Each number is 128 + 24 x the weight over its row's rms, rounded and kept within 0 to 255. Layers, rows and columns count from 0. The size above them is the row's rms in percent of the matrix's.

# layer 10 MLP down (transposed), 832x320, rms 0.04, rows 9-19, columns 240-279
size [ 92 101 102  98 101  93 104  98 100 101  98]
[[155 130 142 132 138 119  74 164 115 135 118 142 143 165 137 139 117  74 163  93 125  93 123 157 174 110 160 103 131 121 120 134 116  92 130 149 143 155 138 149]
 [115 108 103 139 143 160  70 145 110 143 129 166 113 120 125 132 147 144 110 108 154 105 114 108 104 137 146 151  95 142 157 154 125  80 142 139 116 140  96 145]
 [144 119 140 115 166 142 101 117 139 138 138 154 100 151 169 178 142 124 115 150 113 136  99 153 127 172 144 126 118 121 135 116 103 103 132 106  80 131  94 162]
 [111 157 123 155 139 159 140 133  89 108 164  91 118 156 146 144 161 140 193 112 118 116 121 117 132 193 124 170 115 160  85 109  70 140 113 154 125  99 117  82]
 [123 123 142 140 153 169 125  84 155 104 182 135 110 130 161 136 137 159 112 191 108 119 161 112 110 165 124 100 143 133 139 116 129 108 103 150 156  62 114 131]
 [148  97 139  75 133 126 125 121 160 116 134 146 163 121 140  84 105 120 139 156 123  80 143 104  73 162  95 112 125 149 137 132 142 114 118 132 135 137 108 149]
 [116 141 110 124 133  65 164 151 146 128 148 134 155 123  92 142 105  97 120 123 118 111 103 150 149 117 144 123 131  94 145 148 165 143 141 144 131 157 168 150]
 [127 142 158 127 135 128 126 147 103 131 117 101 102  96 110 143  94 102 131 115 117 145 147 156 179  62  98  82 120 137  95 122 174  77 140 146 168 165 154 141]
 [129  80 132 111 147  97  57  92 125 133 124 119 114  79 165 130  56 134 118  89 126 112 102 104  71 107 108 131 151 105 105 134 103 127  98 106  80 159 142 130]
 [ 92 113 118 143 155 133 103 145 124 152 172 156 146 119 110 117 100 102 170 188 140 167 134  93  87 129 142 117 124 129 146 126 106  98 111 108 130 122 154 113]
 [149 100 131  95 144 148 110 119 135 132 133 138 135 118 125 122 149 122 141 135 140 144 152 134 118 146 152 131 146 129 143  98 105 151  96 140 140 127 114  88]]
# layer 10 MLP gate, 832x320, rms 0.0465, rows 10-20, columns 240-279
size [107 105  98  93  90 108 105 102 101  99 100]
[[120 139 116 139 136 114 157 143 148 146 140 144  92 146 110 143  87 160 141 131 100 165 137 130 149 146 151  99 110 126 139 138 135 103 129 151 100 120 120  91]
 [121 156 166 143 136 149  97 165 127 125 131  90 138 170 146 151 135 113 144 133 145 124 109 183 123 158 132 137  93 113 106 127 130 111  99  96 132 119 147 134]
 [ 98 133 118  91 124 140 103 127 173 137 154 135 139 110 149 169 112 116  87 138 160 141 101  74 158 125 133 122 112 140 131 129 146 111 126 108 134 101 108  95]
 [114 128 145 153 166 160 125 121 114 113 148 121 163  99 103 114 143 128 170 139 139 148 177 203 128 118 118 110 152 162 147 162 112 133 138  82 135 175 108  93]
 [119 122 120 163 155 150 156 117 106 119 107 101 123 153 110 156 155 140 122  89 117 175 118 106 135 132 124 151 165  77 122 133  94 137 149  94 105 134 123  62]
 [116  99 104  98 125 102  83 137 157  93  97 120  93 167 137 127 140 146 111 154 104 122 130 119  89 173 151 163  90 187 148 123 129 162  96 127 141 141 145 137]
 [105 163 147 114 161 155 128 149 135 172 130  80  90 126 136 163 149 117  99 126 174 142 131 133 173  88 119  56  82 135  92 121 143 115 191 160 157 146 143 147]
 [150 116 164  84 138 114 150 125 142 128 199 131 121 116 111 177 115 159 137 121 142 144  82 139 170 132  98 160 126 171 139 157 167 127 146 118  99 128  96 143]
 [103 134 188 164 145 123 131  93 148 126 132  96 114 137 132 127 115  97 127 157  80 129 147 157 148 155 111 110 101 134  97 146  63 109 145 159 145 138 129 130]
 [122 103 132 129 111 100 123 162 131 148 149 118 143 163 148 110 131 167 183 122 164  94 147 156  50 126 150 142 129 157 135 143 153 136  83  86 174 120 111 151]
 [121 104 177 144 109 152 127 147 107  99 149 147 142 119 161 122 116 126 119 112 109 124 164 155 101 145 135 152 151  92 130 151 130 120 137 146 145 143 186  97]]
# layer 10 MLP up, 832x320, rms 0.0476, rows 10-20, columns 240-279
size [101 104  95 100  94 105 103 102 103 101 104]
[[112 132 118 111 108 124 139 140 125  90 104 101 130  98 125 119 140 160 103 126 133 143  89 157  93 104 191  88  88 100 132 123 161 148  94 127 148 136 105  90]
 [148 177  80 116 122  67 153 119 132 150 124 125 117 185 126 123 108 178 135 132 154  98 141  89 121 137 142 115 103 146 109 128 108 131 154 122  91 107 162 156]
 [191 130 130 161 124 139 168 118 150 128 159 145 105 160 141 146  95 122 139 182 164 147 157 154 136 169 114 152 170 143 139 146 144 140 147 133 122 130 147 119]
 [139 128 112 121 130 150 103 123 133 143 159 135  71 111 158 119 135 134 118 132  76 116 158 105 161 129 108 109 121 113 108 125 126 128 142 109 141 108 141 167]
 [ 90 112 127 139 129 130 144  86 130 119 105 123 110 103 107 153 133  91 140 146  75 142 118 101 171 131 129 142 157 126 139 140 156 115 149 159 110 124 149 102]
 [169 111 151  78 131 103 118 140 139  97 147 102 125  94 136 113 149 134 135 153 144 144 130 156 172 156 162 147 129 122 154 110 135 154 144 131 117 126 119 104]
 [ 99 105 114 146 147 124 125 113 121 104 100 137 153 106 107  93 148 156 120 126  88 128 116 117 129 146 155 123 126  88 134 112  73 149 133 121 111 122 140 126]
 [116  70 146 120 129 146 130 169 110 145 145 131 132 134  92 128 114 105 135 110 149  90 128 147 133 127 123 130 154 125 131 113 116 107 116  80 167 116 135 135]
 [149 145 145  99 121 119 171 143 173 172 127 171 165 120 149 115 120 123 120 104 150 117 109 133 139 146 135 124 134 121 100  99 148 100 117  92 171 119 124  86]
 [114 143 126 158 155 151 139  72 136 104  92 100  90 143 115 102 140 129 139  98 120 122 112 140 129 108 120 168 117 124 139 108 137 118 129 139 111 148 146 144]
 [ 82 135 128 108 107  81  88 127 145 137 105  81 103 152 120 104 119 127 120  70 116 117 150 153 127 143 125 137 145  75 134 107 148 106 126 189 141 134 100 113]]